config.yaml
n_head: 2
d_mlp: 256
norm_place: "pre"
norm_eps: 1e-05
qk_norm: false
init_std_down: 0.0
beta2: 0.99
schedule: "wsd"
final_lr_fraction: 0.0
steps: 4189
dataset: "wikipedia_en"
Each number is 500 + 40 x the weight over the matrix's rms, rounded and kept within 0 to 999. Layers, rows and columns count from 0. Numbers have three digits each.

# layer 3 MLP up, 256x96, rms 0.341, rows 85-118, columns 0-95
459525519529511519521517428482522504450495473483507506518571516561454490489515531471529456490495499493496486536519436510456509493502488533527430480492511505526494466454475444592452525499437465476468524548440504468545532506480521482443529545446489536542496461469493466548459571488480524523
474536500511485459521496517494497477479439534461506499463540518555409518491482452440504476545503457475543419571457474545482468506466515478534486470530458522492517514448495492438491542481478459475547494451507515436490456475461521539490499505483492532493518409464492452508418520534506491512
434422502443464530537461561511519453463503517493516559473524557522507496489509432499555514540473462429593490511566473492505455447515491459422528509479551459516483479524579455517540578491537513465423521520496471548525549507519514516462507549428557467539581414559538500453448527456492508558
505557476420529512502474509502546464578448404503435505521455569465460512418499473513449499577441516418561509487512465526519503506419483396469521565521518534446504490489488467523539458540513543494511474477489493538476481507506488502497459511480538468501544485585509531484511441508482511542
445488531529491492518528471510493506460475524487469533513583466449485513516473551439538547524461550478524506524424431544482497461511498505516595452487496503474503490521518564472441498530453507549472489497487580531484512478506514493468453500517432571494631517474509465496440483466542460496
449567442473424534455507524523532472505581477448435602469492520426508505471603496522510526494592545549486513467453538435521540538533507454513498434443527544514508490509505529508493446590481459536475496450492416503506528553527475487466502462499523510483464489515472503527503457541441499464
473491521496476509517426480516541515511490533499476535538494459536473523400419489402438478495523487540450597523469469501514482591520526516532482482572454497503531507512562488526531469568518524499477532516507445543545516541480484451470493529459495576517472475514471450473488511520518464474
474454511451521541519479533540561552529433523532467476508431453521454502489531528529485539538502519548466478531471467568528473515497525404462556458429487472476481530506579460464537465561474533470522440510500531478535503507491542512506607401510542549510496501477503470487588476499540514503
471525516440463502552549575408440442628491541547509548515599495453471607551630481469485475577490465511454425486456542483476492504518408461499498419482492459480478501489525562584509452533457571524502530578454532492456494496462431489480487463524529509558464466563569552437412512571504527527
519566492485482480531467597474500539498486524535469506512490479460494500469480420480512533503495473408471474585493484477433473565548512544492424510453571430577457483445524467473469490423484483524430570509463472452501479454497483516455450502475534519553491480433441442479488512516500503523
444440462473379496453547527560528500515477506566488527504514604506486582532565466471496517539465446546542519491548477527482512466493491517457466480464471571439514553483512438519537427509497530480493465474467530485430558519507462544501540468488469538560470433483521489500483553563478477485
483458567509514427453454504518483536466461521455562524460490513563456499445503526528432516517565526522483493458492508469548474575477493478480488508460501553533531496496489536480509499416495608555652440554455439550451462469499449548479557507493441500575484461484472454475474517529534511426
473478547544476482401519514534509449595508435471467567545494502497553428506478498480531467495502484518508526509545500512502507454510590481585526445515540501467460512469460436476509489461497475468466494511512461547532439557515509424492485495523505524431546480414545489509509518498533578527
463547509581433521486511565468488483542552575521484530433527522506468468439506487556499491505524566493429513519515529475517528546561479475430525506522515460515425529486418519464481471502521510424497516506508486520465467449542381480531492450551521460488531557578563489498416452526486490585
474547492463544505517540539464461436489529516498472547452487580474498530544574464415461495507545542476467506534484446479592520462577429512538478500573552431536492444511558572560461510414456510518512516537447472480545521475522476573574445468441431531503566452526487564521521539522495437508
487489532453523547488565517531523470466458483477553537468457363443504522450492472463502455497546547589450611465400492538449446614435560493536497461525543499465550481535512439421501525492494558477523448572496503510517499531466400510450558474438513505508483527554471498499484460531631462453
503508574519444517577503444554502515494526539461509517529461536590517399476552484508496564405519504436527445584485515535543427462538540517514522518578604443494535533468519441504439524533527524499483455457488441504523532543524473548528459585512505440484485520547475504466414489467523516491
470551448567581457564521511463555502524567461503410477504556449436497481500512550486545498454526511506517514461502525473532468499512475538477478461470465571523535468522523516539482443496505541487413561485482479478516466484515452473466432455479508490496506491535510476547533502527496453521
481503544525551475499453444510512452561456498519487600404516479493437476539553470527519495421494522470520509446563517475506492482486476453467523434491525461575473488501507547491474488515571490506512535495480441481535548374551523516515497472482494373536496521547517475508488506468526466477
515473531516503504513440536483541568505465518474464553467560433582541543452478546491523462459492378450489510529515478516464535578370503495538506480499506604487507491567428431507568589498483524502475479584487522457460511459473502499526553544569501468516531456513483482495441444496543487552
505494483491631557504550475439495423433501489475475550507557496477476464477493497450538544498502436462542588445495496489417535528456515433494503534477550516522471499484440494445543460513447504476440572442547546509437495438460577515466475459518510486430488464530501510533533514515465547531
422490468480474507458560487506501482473494457521497559498510464454535547481490534481494535503483561485438485494432502526584520544504487461572519535415573469532511458502470480427586536471480524496533588554558502425522495509474487513467436492534447527422536487483420456565460551484523494475
512419499449528567527548447493508531495474508445496605546517447437474485486503581448533530464450489520492523493476465480493483508478499436501483495467463585442514524502476544511475458498471494566474500500541507491555526482526539535456530464525436529494537528472451579463525506552477473493
526568462497489491514487488498514518517481492479467553491509521494422497510525511499457561501527480471579512513508450516546497448472466400479517516536529406541457488563426545451454422546531439467504564488414509523483525462564505528499513534456527429567604459530535570454503498548494456490
555467512418468519506508525468588456528520455530417554504554474515459512551561532443469537547485492495571564519475473549467573507482485495554414443482489523527489516513538526560491505554452516507470546485459517496483490529476455433488495552469465562506539494480467538493523516548510459468
504489557493494483528446573472449514465548505472509466478528577492456435483454435554547507536427502423486526480600449482551484509478504507560472548522533489476468510498474472539464545601475532545506444476512509477478491498430555396503473521489587503566480501571511466467532443489498506593
470508509452489516513499508549491554513597446472436593430536464526508549414492572565483534505478480476458534435588531449514448450432499470443474476403497573508496516506508439497593548562446506530505534598459484474520541562423471470480501530503448451621518515488482529506538499491520569529
492463492502554455498506476489472472515474475514490513479432535462437457563515506453555492503526441459502527513455469550487472449466553439524514484431520502511465436537505481449433555465464464435390497427532489499527545504500591515519549526527482485486548464509475520474474519526519416528
394457519539422504521573586459528455487469528520543486467529474510574545462518512486493499500473485440553487455530486404450496484455478510482494477475562450566547492505519513489493489511515484519476470510432509489486519459481487499499453542442527515524544513439473498469549498543471516519
531509518440544505530501531477542483551536495470517498453559471497434501502445470469517474479519486505553500521457484512469549490472439524508491511476446538481520464454408499498480447537483462485551497495469498499474489494545514529438495465517525458502486519551463549506531524430486479476
451544483602469498534545596528529494418493543497576478535558518495526537544443472562551442474598472511547495463569490505555430494462464511601540575530506489480511448506488485472504511489514512452496471461506471492493502477528471465419464485506569481490512514502475486504408514431458502514
535536464428500549535511481491580552544471438504506560526476435468487470466493513447510481473487571449507529550546511481428505488470492439451415524501467571522527554529519451550478459482468489534469474527464530447483570527540523477388458441525465484485543526524532547561494519524583528508
480418484554513504449506513538543557535446564479499525555510479455488515419571571513508453541528440519499493517410561536491490511474560429572545505490455516484522482503507494510471465438509491476511510525475439523492525450567551502498550446517498585435496494524500450543495494565492499489
520490528484423466494541560509549498479552438488499511591458459507519467500492412424448557424496444510465490507448487525448570531482519532597458440516531444518550485514505513558510492481529521427537538479519493494549455570488431511522507440504479546407453486517472436480583534484526508551
# layer 3 MLP down (transposed), 256x96, rms 0.32, rows 85-118, columns 0-95
498559534545516490491467462471519442527502587474493524475602566588522485550519582428533533500433517558545484523457510550450445498461557535552363458592482494531512462516442431493478540515510498469521530528473443418510543538451487421510500544478471571508520503472504492478500541491545485488
530505567513506474489491537553472431484478580502519541500572505536420506514441473500466461534484494492559415498417519528442455535507536500533359481494480538464541486504486484494443547524471476468536486444489457503537544461439483531472482511488555583504475463482497414471444538556555521515
519454490611510472495481505485477608513478557566484507454482483525547477580471583479493480457498472545511455522457511543497470511510423498516541509541495522554457490555531542560526483499506510482521503477590468473473532542436584474548476524500510509526508494475470516501472453479449489444
500473510563510515502493500501485548466544546561559489478497495510548491572504527479547486512554465513493461474507515489517514489492438519514587485500515446511486505498464490457520516484528512540475551514539537491462495489440508471482520455549492481481471529430473509497512554550512429503
541557443477529547521557503479536488448494578494579467491435499545520506471498542574434470478539515478458460507508617508501486509451548535501470480505534552509474504487558488492528576534558476521464509546509444523494474510495500453586550462500520452497442479518469519562524514495500548485
449499390410480537458515518499480419534468552531503496489480472516514506481507470498485516492504525481450454570544564484587520531521495485555453531469467549512504461449554514535524447539464462521580451549532444607553503519513461482502487537524522507435465523474504466514494485462486528501
515463510546466410551513495529509484458539487486497550490438536497448555470442521556551484499612520534454507441485489478457558508455494503458514495486545446445577496550501520421468417472503506496475478522486534493513461466510506482516558429469497448462568569534470569583459504536581517544
487532496531502477480507503454441445511540508469542592470554519518523483511476489495525535448480500468511528498515496454470531505468504589510482498570527523504556480517448518513522522441496492557469510468487479426480480501518436483465451590460447459491520529456536506473461496502464489483
538470444571464442535462447474512491537443499509487513549528529593481501463567500528429490487495502464609543509425476412491512436527476565504416503441498550547465550551493472527539598507600478519537479487480505453503511477464460494557396554516426456489519474543451526469519519470545549621
519438493475544553453504439505510487579485477465503434530496474506516474490496507515501423518511490519476494450461491506584532479460480491463561463531459552474500454487493524501536510508494491510498482467534538508463473535494511493540539484555446454447530486507525518513507470460446474483
532503507543529532514437463457491494515529532454507495493501469490548477498478528512507441514493490483464515449463513528530497519479476490541576555526489454504490452425481549488484487505491469506526537535547518541522450484533557464518508535519489421472562587563461475475493472462487521501
496479532462492469494546462465559508518436545526443511514519518561582556448544492481418479466531561442480453501470558465495511520489605471436501452472549544517486532472518492467474473463476467504559448528518455508439449503568529477546412474499461519503442474496565559560504558510565527513
474497520445460461472444520504553528512504536497465498475478554532452483507435483588442490562511411558531489536465586470566445475541489508441469533460522528448540534464546508589486515478423469518457557504500448461487508510524492505498565466553503443478466513510446536488501510553520477549
564439442498503502502506457511505533493462504508467507510526506460498424461457540471604497431575578505496491558477485513554518471500512468487464454451459544454497570493498572451474449535525538420494515470549558463457519440470481469487445494518475510475474496608553522484434555561486485486
490534489475613511538511433483401468475467514502482534505568544560514497454521506494536496401456480463474531491525481478536506455573456504547547475512561556521434445525513405405502533519485497549508456476516589560504549497495513461576486553514536560466551465438461497523414510474472556479
437488488555449544478623517610624451479490495396532518386525414489505499517552503514614493509546474517566592404541484517448462507470602458490589577471537434500616438516596504455528451508497525536612525473401473474489514563443493520500386520398486447447477436593412460418609569532542508431
405490470464488502457494460544431489519468397425452462513426472547493545572495571468526478479528487543483514567533522578480536475529510499446501484499482481449480598439475529474457491513463462460418471403566519458539549531515528525471517589425501611524513473457528479425535461492480494507
483484507536505491490519479451489423541496523510559459468455408464488460488514480501528533531518497516545466476431439478485545458472510523451484509552498518484512501560516522471413538500496539487512495496475565521452480476518522518501533521474510517502457507529478579542543511464469540527
506463426532507519450515545593510486548475542494489539454470487526467473495465489533457500547563541551559534515430509442581525450481513511521433518496466489535480537461599553531466493349457534411541530572439475474464456404545510519518463492587454434505434446552511509487557494490486538534
575506536492541500554525539457497495488475503478482572433503455542497425540469610637482494452530461511579494454406470504517548495424615508500455510487516526516465593569406371460531611378489528432484502579460449577589576521466459470481508493516504473534539534506547550596485400561495544621
476515503532475497473511470522511531539539495488555457427498463515498493524505511550542444491456505544451488444535413500461483539481533565448644505524494470462542518537537512581494551470539453516502456472507531528522503540544403523458549563496532558529462496498509524508501482482508450511
477492517515470477445554493448535531558507443491494494473496483512450508493467486543548519474540528501453475482494456537530504523446466473620506540453543504554538489484479660431525443527508526516518510514487451501585570495494495472481500546571441524474497495516487489601469544452570517459
466500552494532475581514486468498495460522548491524509489533413508478480455581560508530541518508466455463470521475508501496418404490532458545327504488450542480465525512506479529497534483514516535492457501478551500549573428504486462549433482536481485508492488480540519462478519520531509565
513556527545527512546529541518507524561540453469495450486464479521568560518518518508516520522493530540488451540478527552464523491517395533509567475496497519515495459476557498474538491487466499509522477517573552478480488491464589452527509466545470533490447469525426458576435528443461558458
475449493431544495555468523480386472578535511525457523469515564491450531508475500441488447531482444526505489449500474480530510491428469489622492476504534473537529586461564520530487479513434475461536530490522452452495519447533513466470476512504498519538478557507488498419457531511512471496
562500480501512508440466515473519516572458544538510518536546516460458495492522511506510502442446500539564577473502447520532484410504502422464422467506516538485449525533491431470570538505541528498499554512467557521504503495467503500460522535471528498481516494559501440515579503473487475539
515486528523407463468547550551455452469541474498511513488520484420483589515534419572473481488445570417479594523569543479412476450424503554428473498494429533500476498497438432577525547475473508493481505414467504488596596506509505494395580572409494482455516545451540477437527530519500532522
549487489479473553542502490531500557483476576431506508536485437482469478478471477535441522442482540513566482490528490445544543502546562454509503489460457486474448495514465501483535511469504512528468456588504551518479466492489495511485507505488507519513460527495557477555504457464448511468
522457525482531477505494448496475600530524503528465476537487465522460457579512506550491456529559490528466504545477521508523529545509547436541580512513473532488473523486529521467532524468459460475489516488562460511502531471541529502514562509554517467499525476529500495521482505480543441541
492536498537466482471510497498447544468502524541491454525449511516556494559502464553450471523477474498474507506538539501570463490550476511479471511513548482464453563443546518459496551467518527516444536496592496484513527532460518446546521489462503544483510494467487487482516481520451488499
542443487469485495504457422500411444512425565519487524463439423500455471416484442454517573528463514511517514437503472481473482481527530522530479499520585429542540524473478438521483520499474489523543514517531548537487504520515575567455502500488472541463489488533511567422593475583495530488
509527462421412528530454514464545517528553510518471558467518447452485488497494477497471462484468499462524479511498580446473465434538486438506405503491525534582533511549509545460451456494531507508554429522440535398487516450466480492422492505503436457434535426501610521468549524482548495507
507519511462508509500461495456485464540532439479507491434499570539540452520463414474536489523542494486507563455525445467544534493541454518440559517527523493454527495493494553477517524541494484531529483508489526506506502561495449509400475537524527515520510514481513562444480511430466502564
492505523490545487497463469539475469567503470550416546595444465513474516477605460441423508462490572500503535496536508482504484516475487496479384497518503538482475561482500521434566490499620530516510446514557501556568487509474439530517424460464468468471424430502541487540544544515496451460